config.toml
head_dim = 64
d_mlp = 704
activation = "swiglu"
norm = "rmsnorm"
rope_fraction = 1.0
bias = "none"
tie_embeddings = false
init = "uniform"
schedule = "wsd"
seq_len = 1024
steps = 3080
Each number is 500 + 25 x the weight over its row's rms, rounded and kept within 0 to 999. Layers, rows and columns count from 0. Numbers have three digits each. The size before them is the row's rms in percent of the matrix's.

# layer 7 MLP down (transposed), 704x256, rms 0.114, rows 47-63, columns 128-255
099:564499515495453532511480462479480455480486490518491490509508517483442487542516511502498522486497514515511494527468508498489477462499499509515537523516541494531485564504484429497485546448512497453539550529501439516471496506438498512487495520467472489505515477528498468542516481510470517491505511492525506524471508491514542513530488479505495492458498484510455495477515462484521505481486
093:472534529512506473456500533464533517531486445473518467514507508479554492502507542464506519488512467484489528486462467528501468498482517526521513529547471522508465516478532554552489519509456479524529449486512566485501480479480506512497462526496520481507480483498495495554471490494524483527474502484462496521480490493471495500483473472503504549486536518507472472485499522484510525549490
096:469498495513504510493492446502530519530519494511464497541529473528482503488489510445529491478494483449424492508490512478500504473497508525482521465502489478455515515485459508465471516517488489549516485515476475480503557474513498474503530472480513522470503458508534453498491491464494516512515531541487526519506473484527513522496523492472479480449507488497463485521498521573512551497490
100:459500531497531490503523471531472473486501540428477497539487466482508487444500532441499518469507501469537514495484498511517527487478496476471543498489485504466522511477490516479487473447512538467471502499499530491469533499504487501494517536498492512513487518554495492548496497517482490483494537513531571453531492494475460479492524486504516540502501490529465499518529507464493536524504
103:492503500497482476558511467500461505478470490513499492550487543491503499518483503522532521510498517491566470521487452532478469467503498510503479488461439538500456470507493552503489454507503447443492504483503478503510522562493482489541517492510526522512506514510480497474518515491506441477507484488493526459514508479496550523488490520453509542474488463553460472471543541502507526494505
096:510454474458492472536460522502469476494515518521515504483497539528509483492534492453537498504506500482490478492509503432508504494462495497454542475494475508481524507518520460502512539520491519501479478473508497501524483530459533473466501476476479545481507471509474528515495471489488490525506486525479464448510557455465515568486451483506468479527515453522486473520470468484498484503482
101:437493481450557494522502499512489512514503484486486474499482551487504510522494486530519506525483509507473550489504432520502490524475480505493485520516477448493493467527531492549479457489522517510516489477498467503502475498464460510507517466513501477471510503511514464508500506511479543500496476505498496484489487489498499525503474478495530503542426475546471495519528485497503481515506
107:472500504472486483489513484548501492540510515474481535475536513494515532499521548499477468542466556520457509512487476487472486479488489511504468485517503520510514507482493548500543484492521483450519533530527465519523508539483514510491477493501479482519524481504483500452480444417494520488546463486468495503503477525495495521484499473530548524509505486514538516509486483496487506499439
096:493478510497500566486538493529489502497512501497555522510513499504543483505525523472452491430491511516474537520478507503472485506476513474441550520495456545496479530485542471491520503477520563533476518543489466503475508509489489458483511517529521472511476465471503463486519514522469472512498493463503471523492522485485529520501500472519505493488510506488462508495520437517499484515472
106:493516501537515496483504477504466495533498463494479472537529462494515488524494429522502507477504489483489491500532508522496538458509491506490536532479487471539487534459485522515522523474445496538512505488463489423461481516502447520489529478508557483509489483487545541515508532501544508469492481468536462485466514544492533476481532509516516484497502503475459524500521459499494486516506
097:464499464478525493531530513538530463462515516490536528476510524500450503438466519551539479529509490499500520477488474512463524477536546475492538482513481485489497546468503460536501537462474524474477465485498497538489538486511543487563523527503528480490506480510474489519509510520439514488521533494430506484528509499477536544506512448482469502507514486514526516466510489522523512477463
101:494498518489475495525529539481485531489536521513494478557478548516500496527517524505517501520468516522477482489514562502505485453521466476496478562568487479480468481469500493489533471496538495526450496491508538505505517539515492487492488494470475470458490483512488543493536489458545525498534481486508502446512510537498495495495508477490512518550502551535494478455473533482526486509503
110:527490528516535503533473496476495518513502496484452527484500498483496458485491529486499495498524509528540551441534485502495500491552528487506502518455473473520538505476509493518507517490523492451468476526472488496532548504531451513549554468517525486514466508497464501527501537536468515464496489456489484517470476528485548470531445503473513540539487494485483490485498498481483493510528
104:500513478521523532487515433502541486522511538518543480512526510502521487502541517463508495528522513493471464527525495482565559526512454502509490529492489470503537513526478500528538531534467508486499597486523484467469489480503502479492478498533511537490431531512468521472480504497490484521521512488485469479517519511517524508491525484451443492476512479532453523486508522490487526482461
093:508534501482554526510507523485506466519512517522482456510451501525509532502499535477535497528504449460462466492479469484526513505501485514503467501486522515517502495524491499538519493484516531500497553495511507499481470512490483495499513477496459545493476476516529477511500546536506496486536507509525489490465484496492554511532543474509497492462508507526469494496483478506498519517568
103:482492535525512479524487543512550508470488473485501495498487525509475444467479495500503525522461548510498513530485545475490517519539501472495565465490466496484466521555497495457470515474536496486519530531514502492512499506500456495493519558468523482488510523507485520478488532491501513516524522499467497462490486544489504496483496502505466488508519537512479475499469445509506509509573
090:488511483451473514518506496488496507466474508472529477510489535492486491521527505475496511481495516515509549456506452473502485482504490512496526533506525463529462497493460505440477488533509493455492445473533481517526489523517526471489520482491493519519484463503558494518506509469516475506525473539502511486530539524492538502514497531479451503499472504513496472514503510522476522530520
# layer 7 MLP gate, 704x256, rms 0.199, rows 48-64, columns 128-255
091:528518478495423505451470546472475492474513483514504527488498492480510492505514481514541533453521495501531499506460521550465509442478534466504507521480510515546486511527529472537457468549513506509526507492505499503484496510509503534542511534524484464540487508511488478557502494488508498509506514496495491524524518495522507542498446478525469484526501541562472540466504502509470535511536
099:511533490484493473485504501505504490502497437482503485524507490467495512492578487511553501516493518441481531478446462527478492502503494480490483465494511485505505492481464505479473499539480499535499503506468531474535525432523508499551516516479512500476495441527470486497490498475474537494537501542530553528481491506476494500506517528528477504516488470486488468509516461487511507550458
097:476528514501543512500486532501482493540481468473539542514492472471453478486511495498513529551494501527493449503494523504529467513507529470455478481511475518497473503517523477520474494519490485485454516474507466516513492469490526493494512464520488456455512499496518486496498514527565511492470483493460452489463505508499549476488475477487458497522469507497489528529491501497539520516466
097:546491493562484502504530504547488494509483541488498517502476518517499488453486506509525487514479492502491498468504506528485475476547526506466540472499497519509466543413499513519522491523496510473528502501517532507482473506471500481514513500493533513539514487490473511507473507483434503543448445533516531518510546495523489487509518504519498508523500477515526478499543512505455491562482
096:493512489491523544498519515486514515527491520529500539450480491456497483475504501469481514549510504450487524488454522528470503537502508477495492478486542547484474498489513508507544511475499511470503485501479531501499534506479526521476538497477493515506507496483543489521447508490523492538510526487492455530498524488494516539492478486475477500516525488460481503521558510503486464514456
106:535452483504502479513502533489481511533523493515474485498470515509561474478504503532466518574502510472508477516525504419527479549486548499504535553529475499528476517529490515481517505466531522489486519557474513467508514525494527484480516475514474507499469518506493537482473518503524480473526474496472505464506507452526497491483549506533500495494528493499519527523496502513536455508568
101:470473526504492500501469523488470526527470510496496492512487457500530469479488489532537460501512532460482532466513525453494481518487516443498522526511479516497509469516540479486520430505495498506494505558496466517472523483478518537486435505471498493496460494486468518532497477500466520528494508468432475475527486495511467481496456508463495507503507464505483512495523528511515454469507
092:496518496489527473447482488497513512478528522487506475534482523510473467478480558477518503525500488493492486480494475572463519535538517489545507490504514519488519479519509517492530480518490499533523493489480474496499516509458481527492496491525471569461505483462457482519478504455486494508490426477496505519506523550521465518514489489479474527467534508497504526476474479542459481455531
095:478534469537498503466473486485512497491477502495478533463520501500509510490503501555508486527491507547439540513472507455486528524520474537486491538517471515517504465481481493543497502504466512485548514479515520509555524501509486540506473502503510497468466495462513522497501504513438490539526489501508547542509504478486521487468502519420479516538505489515475527518508508530515506505481
100:526477469493496543485550506489518460537484502477525496491510557523496462501521505500547532489500500525478530505542496516449505518489498507505530503521493457547528543505491528501473503507454487451497523543509522488494521540517538470485503491513491516538485541515511498507510501532465497476506479531474496451473525565527531541512509521478491457525465466500492506490499531548507491467522
104:502473501521494493496481524463510499482528508493472496460485480535533518519487449481514514501440452492559505465504453501521501494535488528519505506551451489521490510536512496536496516498464511541499500487506483465529515478460501526534472522483498487502505488506488494481488499497482552498514491495564519551502510525528503515479456530536451468526547515489535473515509487530499502542524
104:526479494538472505473500526494519517490547546501491495503525513485494483503516453491512475480514473482499526511493500510428490523477528500498481448506505537510548465488544517479466513486492465491522505493493523478514519482485534537484490482483502459515531525494523455544525478483515505504487486490475508479545484483480481470450501511568526504515508485490503544484523519491503504495456
101:478465480488524489498534467470493522515460506497489553511485496477511475525430507573493495463492503537487472512533486513463518530504471502479465523503440553490479513464465477463516477527487445494485474488509501542470504516469498548528504461505468484486513517458491488469455510543490449512514520503454527533472486505517506475531529493468510518535492461500525504485518509547500477507471
092:491522523503544511509500511511490513528479525473544478493490490533494515545534482501466479527486499485478489522499507478474507453521530491510515511524551556481489471516476498516510452491494451467509512539489498509479463525497535517492463496513462469480508451449498520508483445480502460480515475527475515500476504487502525523489543526426483521535468480485492518516480458499482529554493
102:483492539512504479495520459501527458510488502532502493583498493485497509498484469496508523515496435483555490514535506487485487517500472517508502467467493530547485517470555503483538461503478448469495496505474502506474480526503535496534487496518498511516519513497496436507498494496549515480509539480468474495502484490495478484498456469502462537475477494500520517490507505508501481469521
097:513500515505513470511501494469529492475505526496492456531504468520489543514500494494505488492504513503492544535499503495479491495486529505447514505495450501544473452532475536488490523512503500450503516503499470534507493498475481507476491494511463489523545505476530491459524467523524500412552494467529530512494510493521499511483522548471542473526496468488551507513521454526537520509529
100:468550497518508490520535525490495500510553504449507504531520477498514509522511522480503531486493471483500522486514526512547537528486510529489500538508499499496482478503550494506513474481517528561520560495510516490491495516464460546541516475496526476479508522497476521504500482494536452517539522491505497507491488525500482508516485506519487488494506462529506479527521510445454508440541
# layer 7 MLP up, 704x256, rms 0.207, rows 48-64, columns 128-255
091:528515501503537551520522504547532488473476490453496473491522473537531526506485444497482515491529528465477478521527526465525509547454482518519476521454530571469507468462493457520495500457507481527499527477501514511492436535511467482485457482479524519511499457535462518479513524490495503501499504510441481482505505480481494485504509533464520469445496462509526517501526507502527503477505
096:495504526527504528495504507544483510471532480484503513477487474497494484523477546496500484501517528490488506514539483492540532510436510484527495525524505509520491500520489509494525499551479485504509541492522457488474510483473491507554488524488494482455515494492510523501542498476499530463525534532501502514526468461557487468434530455520514530512557472521505460548464482517515466505534
103:506495518447477500513522503515504522537500528502501487520523519498520485536545474512477454478516487488518552487494515509459552509514478554525472549492488430489531455488462486461487477508487443537469490506473534484531468534527520506520477481455494559509496498520499517526523519483462509519502472487515513460521525515479474492512544495522509508479516524480528504499494458512469542492522
100:476489505518532497561497516519487473502458469458515497491512498490480503516514470508492451519469484510482512476495513480501480498487489495453519500491492528506513520500408485479511484536524449471509508500528493545499464469520533526505500491523468451530479478483484519496474507435517519527521499502506494486478518502459491504495498457502500500457538525512500447474476492545474533554532
095:514550496501504516493510473496510495542491505477512480526494470525480508520458503509475503493481496514499517534463537562493494493503519510537513526514500601509517495476492485475512534469567502463491520527497558496532538466535510481487480490518513479529487493513539522469447518469532484497462537562493502502554484519474530531486477510518503492550516492506484504475493527499496470492504
102:470502511471439539511483469507499506468491462535509460506471506484509460523482484464534515461509541496524482476483454524529489490471505510469465508500482490581526505510494529475481456534490473465552459445482545493512495548527494506512470508529476477501506481509519463514501528483514522481532482480495553463542486513486523507485504490501491522548524505518492543507548537497475500529490
104:510511503481534440493501498531488484448502468468516498482559514499464487534499533491502513503512475532510508505500514503487493490511483528502522512532495527473492534497433532494515520499503478503516521503504522513460519537457504530495529486441493472476525463517519480466486508478521483533492448499498489463452473522527469492444531510490482494516508538541548493483489473494488529525507
094:508500511446487478525549520463493494510489483541469499474501481519500562529489470472489504517498499493542477499467510484542521482485500498560529482518481508496535511502506475521496499485501517471536454496503516463489525476501532511494553511545544499525492506511495516488486481485541545477473500517493531506486444473510494509528531498498488480467439473512516460517520479467501540500499
102:485481521505460468476512518478512449503516475518486527515497497506485531473485480529519496505530483508465483503525486508461516481490499538455497512453513486476497522488522487495474468496515534507540519507507535503475459524512448530541488526488510504531507530484525533514462488484506496455539499503527443502464505457491516498516553542475526516488544531480494469485520500524505498552480
097:526483492577472559496480500475540486489492501520531492504493458498462485478541473540469499527467536521511511491465492517490488501456492505496482475540507484449516508521499468523538496497522510494495522423472445528520506567515526473474519471525458488480524491512491481501475511471483455545468483488488483436494471505499504475454488506493489544484493578460502474539540461526505515472505
105:495499502534499516561472530478467474525519495483476540521481503497457511458474502536490549508512475488530468505547494492555512508516513497535498511543525495458492490492514519515538472485517525529488538485498486507509531485468500523471484463492529521477504494529512482522482530497515446482543530496522487475477484439514470484505492519496475469513535509483496484499468505449513478535536
108:521506505515547446494488482520559501529476507483513512497531536462485485499501480493474480472507487481464481504502475493554530522510512510507529521473505468488519464494537475500500501522523497512475471436504522486506477555517484497523467505469498510530452463480476495521500526505498463489527499507504505473493533506506563491503475486520495533509449496489493531516536548512465490523511
105:480538496499497492478499526520515484476483509520499525477466457508563498478461480454462545504474483489499481481517496467503484506518486485450443510520444470480568508490448507533540455534470513497491467527485512454498456481539468496485540514500552536540500511493501536479520489519476476500499495488498512494490541472508478471499492548455507518489453489489515494519477466495464521497485
099:462477506523485521534492484533493535453507516454484472483494495516520501489492490485462501462489506489527496526462527461433476536511496509518551510500487476487503539471481494510444502490512524521500483511496523506476528512455485528521545472490490522507464523530513484509524503538466496516478484495514521498534477516503538524478515543496502511503493539474500521534457509507484495477528
106:547510502510515505515539522501478481459540507439492486510456471530501513485544466485489529470512483540560507493468519531499496486481489465468474514527469495484489556519521536525521479512472495538507541482515557489485527481518485440486462537490526484508483521510476476466534520488539504488460522541547481481496478514486472478488479486507501454495502455504540485476503461512498516500509
092:498514502527522501547482518486512505504453514496491460542479472494483525547473525476485493461500510510483505477510508515509518529493485454500467509521498564469480502489481500516480493496512522483482544483456499507506508528561495516512517487495536488500542526482539507512530470533498483434518513465519492527496503492541473505507541503480543511484489493500499495503491464534469507448491
098:543488499497546511521508527556488494459510485502536520480465466509523483533518441486501511562477521495488532517493492487501459502492532453477454524451502492506542507473532488544458486489495524464515529505488500488475543510504460532519558472474502505472537484477522538460515504468527490499498529514498514483502531512470502548500479485516526528528507473476520510471506493478450505483479